From a checkpoint of a small transformer trained on Wikipedia.
Size: 13 layers, width 384, 3 heads of 128, MLP 1024 SwiGLU, 35.3M parameters.
Architecture: rotary positions, no biases in attention or MLP, tied embeddings.
Training: a variant of SOAP for these matrices, 2714 steps.
Each number is 200 + 30 x the weight over its row's rms, rounded and kept within 0 to 999. Layers, rows and columns count from 0. The size before them is the row's rms in percent of the matrix's.

# layer 8 attention output, 384x384, rms 0.131, rows 282-349, columns 240-287
098,241,232,194,216,232,227,234,189,214,218,212,195,233,164,197,220,154,196,161,165,235,193,148,197,204,177,191,235,168,261,187,198,154,187,192,181,172,229,164,156,224,161,195,198,136,157,152,168
101,173,158,193,227,188,241,197,205,213,175,148,178,217,216,215,196,238,139,189,200,245,205,180,170,213,140,140,249,195,144,181,214,217,163,212,193,198,172,153,182,173,224,193,260,216,226,153,186
103,236,202,169,201,184,192,218,168,200,201,223,183,210,189,203,207,176,229,200,236,177,202,173,284,180,136,217,196,194,188,146,175,261,246,258,219,203,261,152,225,143,161,149,171,197,197,179,225
094,236,244,196,196,236,191,166,216,196,229,185,196,202,194,228,192,266,195,239,232,172,174,205,205,149,253,210,188,154,181,210,157,168,171,211,224,191,205,171,250,222,195,153,218,219,244,185,236
103,202,217,197,204,203,200,195,208,183,208,217,204,192,172,228,189,224,172,145,185,182,321,207,171,167,200,193,199,234,213,209,189,207,182,209,238,162,142,192,198,230,177,245,174,181,212,173,224
094,149,171,186,153,204,213,136,188,243,236,215,198,216,210,206,226,225,278,219,227,179,246,223,171,227,207,204,201,203,190,166,191,158,234,218,186,193,256,240,250,193,218,219,193,193,208,211,180
098,163,186,146,248,217,198,159,243,221,191,200,217,203,126,209,167,156,248,148,248,212,219,162,235,204,214,182,219,242,209,192,177,201,187,223,178,176,204,197,204,216,212,214,161,182,248,205,172
092,177,209,189,191,207,190,174,215,204,174,234,204,229,195,203,161,195,242,204,215,188,188,296,208,214,226,261,153,192,186,212,209,165,206,207,176,201,223,132,217,189,177,207,230,184,240,213,212
099,181,179,179,192,224,225,243,195,168,240,223,222,172,217,183,203,145,219,206,200,199,285,188,175,157,230,203,218,222,230,276,196,196,227,143,173,190,191,211,181,143,219,214,177,169,214,227,199
098,166,190,203,215,182,200,192,193,179,153,195,171,205,259,248,198,218,250,180,232,204,181,161,268,221,259,187,152,254,232,186,194,148,245,177,164,212,215,139,234,214,209,156,197,204,197,204,260
094,173,240,197,174,191,174,208,207,234,208,201,182,231,186,203,207,203,162,162,251,116,170,181,201,176,221,224,283,178,226,182,202,215,199,193,187,207,199,168,184,84,176,180,280,181,201,181,160
098,202,240,171,181,227,198,193,187,171,185,175,184,244,227,189,190,239,274,212,210,226,194,213,228,137,193,178,211,208,229,218,272,180,164,182,184,217,200,197,199,312,206,214,252,178,248,156,201
095,188,188,231,250,232,224,182,232,243,218,195,166,217,254,181,201,268,211,184,168,164,201,214,155,212,203,281,233,141,240,188,149,210,195,250,218,189,209,216,212,136,225,206,263,196,228,213,179
088,212,201,198,225,170,202,220,198,170,209,198,179,184,254,237,181,206,233,266,209,198,163,182,169,233,172,210,150,239,198,189,299,229,163,213,225,197,200,217,196,159,173,224,208,156,218,208,221
099,209,199,153,200,189,205,159,188,222,192,195,198,198,252,196,204,283,253,234,165,187,146,232,192,231,123,174,206,151,205,246,192,299,234,223,226,267,239,204,203,154,177,180,188,142,239,237,181
104,240,206,216,227,175,209,209,123,177,239,218,182,169,192,212,223,131,218,226,246,156,144,189,207,193,176,140,205,213,209,171,298,154,225,169,190,201,227,231,124,244,255,223,179,197,230,195,219
102,189,220,204,220,192,143,170,203,233,181,227,169,258,224,202,189,204,211,219,180,201,267,220,303,156,217,194,212,165,209,259,197,184,177,205,192,186,262,185,197,190,175,275,233,219,258,188,224
105,210,190,141,224,162,206,193,234,223,185,188,221,177,216,221,186,229,237,117,242,193,222,259,223,230,203,180,244,178,253,202,174,210,155,152,195,202,220,171,195,189,238,208,190,163,171,206,127
094,193,175,168,234,185,183,221,207,164,201,219,247,247,237,206,248,238,225,161,202,145,188,193,188,207,241,211,233,154,154,278,231,226,210,193,184,234,178,160,222,212,188,241,219,217,223,175,201
100,176,191,194,252,217,215,182,138,239,208,162,221,174,192,213,185,224,121,241,235,226,131,225,209,105,201,205,173,224,266,190,194,140,242,185,158,185,213,175,215,248,198,197,201,173,208,222,184
111,181,170,224,187,216,183,189,203,189,207,161,160,190,249,231,176,184,220,204,246,164,250,175,197,182,216,154,220,164,172,190,201,236,226,166,222,199,228,210,212,222,180,189,280,182,197,186,226
113,210,201,188,220,221,215,231,186,196,179,248,212,148,222,209,200,207,127,202,153,176,199,259,203,161,215,205,255,201,237,220,237,184,173,220,221,173,209,203,112,293,205,151,217,234,175,122,238
096,161,157,229,235,177,183,203,197,155,152,186,193,195,198,220,227,248,249,179,179,232,290,122,190,240,216,162,207,183,176,185,191,216,219,212,185,210,167,149,188,159,237,203,246,167,175,251,210
112,188,166,180,203,173,180,196,187,197,224,205,158,221,225,203,172,222,211,256,233,172,184,245,130,193,169,167,221,218,130,221,207,194,164,192,225,174,151,169,230,228,182,200,168,167,163,154,175
107,245,258,198,194,166,174,238,171,177,165,198,205,216,178,163,197,233,177,238,200,151,158,188,157,151,177,281,205,144,206,141,220,185,240,214,178,256,204,264,232,230,200,131,242,212,189,148,227
094,193,199,177,181,195,186,204,237,235,230,196,197,237,207,140,208,197,221,272,191,158,205,191,249,258,263,229,189,177,173,211,204,145,183,225,221,199,133,202,198,232,181,179,222,259,200,192,152
091,219,207,164,196,172,251,220,212,215,177,216,220,189,184,195,218,165,172,179,219,132,174,181,167,160,183,221,214,214,136,191,230,200,120,207,239,210,178,194,179,224,280,227,181,225,188,207,237
091,211,153,171,204,158,211,209,238,179,211,205,184,218,220,217,174,176,173,247,226,197,199,192,189,178,204,241,176,184,225,178,180,187,195,223,175,164,263,276,183,151,137,158,210,198,221,202,201
099,140,213,207,199,221,194,223,186,225,221,161,194,220,188,179,214,233,177,270,235,260,251,183,212,254,261,211,149,180,246,251,209,191,179,196,203,238,140,238,272,230,182,202,210,149,197,188,146
103,191,217,207,166,209,241,221,198,200,215,266,176,224,178,222,201,216,161,238,160,246,165,170,176,168,249,191,185,201,194,243,191,153,205,231,249,254,201,223,264,148,174,182,202,204,196,186,234
102,200,167,198,223,224,192,212,204,192,173,190,191,187,194,184,193,191,231,230,194,246,184,186,224,232,271,186,201,201,190,207,261,211,179,237,207,220,211,178,237,222,157,207,231,222,235,162,196
132,207,167,191,200,192,216,175,186,177,248,224,214,183,192,150,174,172,188,215,167,200,186,221,214,253,207,224,241,170,216,205,224,214,182,286,222,252,236,184,230,257,195,214,206,171,197,208,232
102,204,171,195,184,168,223,207,226,186,191,217,195,200,176,159,212,225,222,194,217,194,180,268,226,231,200,241,215,197,199,209,193,288,245,238,187,227,211,192,234,88,175,265,166,220,218,236,168
100,193,200,201,210,238,188,194,210,189,187,205,198,202,201,225,174,191,265,165,233,180,255,256,85,200,245,167,221,210,191,205,186,214,289,241,172,238,203,213,178,209,236,180,135,280,198,195,161
104,186,168,213,223,219,189,165,186,215,215,221,205,233,202,181,193,191,120,128,167,164,277,220,223,193,210,196,169,215,204,216,196,154,180,277,228,165,222,227,226,244,177,152,176,179,163,239,245
093,169,172,185,220,216,183,210,196,167,184,232,199,155,243,164,206,189,199,196,199,145,195,155,176,201,153,164,260,231,194,200,234,172,201,204,220,160,182,245,217,245,222,196,221,157,252,190,240
108,211,258,184,207,171,185,230,232,254,184,185,140,190,211,252,209,270,186,119,153,212,235,209,175,182,211,250,219,229,237,217,203,180,219,227,232,167,170,148,220,211,174,134,144,180,220,217,165
108,234,184,209,229,224,164,205,188,182,186,183,147,175,182,195,183,212,203,236,181,252,194,213,183,245,199,133,251,224,213,192,278,171,216,216,223,189,203,200,231,222,209,227,144,205,136,276,195
096,185,203,216,196,183,189,268,221,183,197,160,215,259,202,219,207,199,185,173,189,206,216,286,248,219,187,162,153,235,219,197,226,159,219,263,204,119,240,177,252,187,185,188,248,207,174,174,116
098,196,243,215,205,212,191,170,189,233,172,173,196,223,255,219,162,198,207,209,200,118,238,213,148,166,168,211,219,231,199,158,228,161,175,220,238,199,169,284,232,138,265,237,169,257,228,186,201
094,185,180,172,215,181,190,203,185,199,172,178,178,181,164,194,187,226,148,137,210,180,185,228,228,181,232,230,170,202,177,197,194,212,276,224,163,206,213,205,154,139,209,178,179,196,186,310,136
096,208,162,238,174,262,216,210,186,211,193,184,160,179,192,212,220,174,218,216,148,136,216,177,169,248,204,196,230,218,206,214,228,203,201,150,208,247,189,169,235,206,228,186,242,234,194,256,195
111,207,207,240,183,200,196,169,188,180,196,184,217,229,234,206,152,199,261,295,180,190,232,186,246,220,208,233,271,175,233,203,192,209,261,212,207,225,235,212,246,198,158,237,241,210,220,241,230
107,168,221,231,203,206,218,204,176,199,208,183,201,195,198,190,169,197,196,189,194,170,179,138,154,256,183,179,163,168,273,158,235,240,123,197,246,118,233,213,168,224,177,151,225,254,138,212,225
102,164,171,227,194,182,164,208,216,201,197,237,206,252,175,227,183,221,139,214,196,207,163,171,220,183,150,230,213,157,187,170,186,268,168,152,219,242,233,234,216,210,238,157,171,192,196,221,214
096,182,186,195,233,218,222,145,172,215,203,188,175,216,167,204,198,229,116,224,218,223,267,205,233,211,252,150,199,232,173,258,188,211,144,226,184,217,161,201,225,232,219,181,268,179,224,219,224
100,193,199,250,146,236,181,190,207,163,203,174,177,203,178,208,225,154,193,185,219,241,186,146,239,168,190,187,183,255,178,184,208,207,155,205,159,262,240,192,166,168,279,218,236,208,227,149,197
086,220,234,228,194,183,254,200,176,215,150,213,231,203,188,213,200,223,233,173,233,168,234,158,187,179,224,210,185,176,226,220,196,228,163,238,176,202,252,160,188,243,256,174,208,233,175,172,199
098,201,188,178,192,188,241,223,224,221,167,198,186,173,140,213,191,161,268,160,192,241,188,240,207,187,176,202,218,179,172,212,265,206,217,183,219,243,215,179,198,222,228,126,200,228,165,216,206
092,202,217,182,154,164,239,177,154,219,216,191,198,165,194,218,207,195,166,276,162,153,220,128,183,236,188,228,189,201,202,182,223,190,214,174,174,172,208,228,186,200,174,169,209,170,188,241,203
105,170,169,228,209,196,158,183,167,188,177,163,179,199,224,168,171,282,221,225,147,222,183,178,190,182,188,216,170,158,218,209,216,196,228,249,209,224,186,160,150,246,172,196,240,144,151,254,173
112,216,202,206,194,182,194,193,167,203,265,200,197,198,157,223,181,229,226,204,222,181,205,284,174,263,188,192,225,173,256,176,194,260,186,228,208,203,222,131,181,215,179,155,187,279,188,219,207
101,230,174,203,211,214,231,189,201,225,158,221,178,234,183,166,230,204,173,248,196,171,193,175,195,171,250,140,223,274,220,182,195,205,177,186,231,221,236,139,212,207,208,204,202,153,167,237,199
095,226,162,217,175,190,253,152,159,180,167,157,176,227,220,261,207,168,185,162,177,231,204,190,247,182,192,185,177,177,131,233,186,184,190,252,199,185,205,199,226,176,207,201,181,184,211,197,171
107,219,204,176,196,209,158,230,184,224,171,154,229,205,201,215,205,218,209,235,298,165,177,155,159,249,228,247,296,219,167,180,161,176,243,199,86,200,222,141,132,203,268,158,191,221,197,154,161
101,226,199,192,202,225,199,200,177,183,237,218,199,230,237,188,206,252,228,218,122,236,184,212,160,189,194,218,192,208,174,247,200,238,197,186,151,204,169,118,187,238,149,225,236,183,142,218,200
109,168,179,173,202,193,212,198,186,190,230,225,202,194,181,180,182,199,195,253,240,191,149,167,172,180,188,202,163,209,174,227,189,123,278,199,157,208,189,222,216,190,211,219,255,182,238,193,165
112,163,189,180,205,169,209,197,206,184,195,160,180,191,204,207,188,166,219,207,318,178,245,158,150,283,256,168,175,231,196,144,186,256,263,231,224,222,236,182,203,174,198,169,172,237,199,187,208
100,211,188,229,220,197,153,204,191,190,179,175,199,210,172,189,193,192,240,207,238,224,235,214,172,185,216,235,165,98,208,217,175,241,168,211,182,194,256,152,260,192,195,184,191,231,214,158,231
096,194,182,187,201,194,173,211,198,231,199,209,151,264,203,197,179,224,219,197,190,164,230,216,168,215,214,207,194,227,274,175,190,232,145,225,172,244,202,222,242,272,188,197,210,209,199,132,224
098,209,161,182,187,201,223,167,223,168,203,206,178,216,212,207,174,254,190,227,231,216,158,203,178,225,175,231,156,144,227,232,222,203,217,185,215,221,170,263,245,161,250,171,262,130,210,215,198
091,185,226,218,219,238,236,210,215,203,190,211,245,174,188,210,168,255,212,211,178,211,210,188,219,160,176,280,184,232,171,184,177,257,206,221,199,235,187,179,159,192,198,227,169,240,206,180,176
092,227,215,177,216,240,189,203,207,187,156,204,225,226,197,226,167,229,183,202,134,162,211,217,157,176,188,181,151,110,153,237,166,223,248,283,287,249,240,227,217,207,238,212,193,234,143,263,167
097,180,193,228,184,219,197,218,183,233,208,193,215,221,195,215,189,223,185,174,186,210,199,235,244,206,178,162,186,236,177,178,272,264,212,228,254,204,151,214,185,186,236,185,253,175,193,215,256
103,238,204,179,190,198,195,243,194,171,220,279,184,166,196,176,206,172,173,179,193,195,200,235,205,237,214,182,131,186,134,164,197,235,188,153,209,198,228,232,218,157,274,203,241,179,211,219,206
091,179,165,264,228,147,175,264,211,219,192,210,203,187,155,174,199,208,174,233,223,154,289,226,280,200,209,175,206,126,211,174,211,213,133,209,171,165,200,153,164,205,193,181,231,238,263,198,195
105,227,217,229,160,208,165,199,191,185,217,194,190,214,249,212,206,138,219,203,216,189,194,248,218,135,230,181,152,149,238,202,236,190,204,166,165,193,193,170,159,146,215,130,253,209,240,204,234
101,204,202,168,185,176,181,194,253,178,224,227,221,209,175,226,169,196,177,263,223,207,184,240,233,214,170,237,240,215,204,159,189,261,192,263,218,217,192,235,206,241,193,127,135,262,224,177,207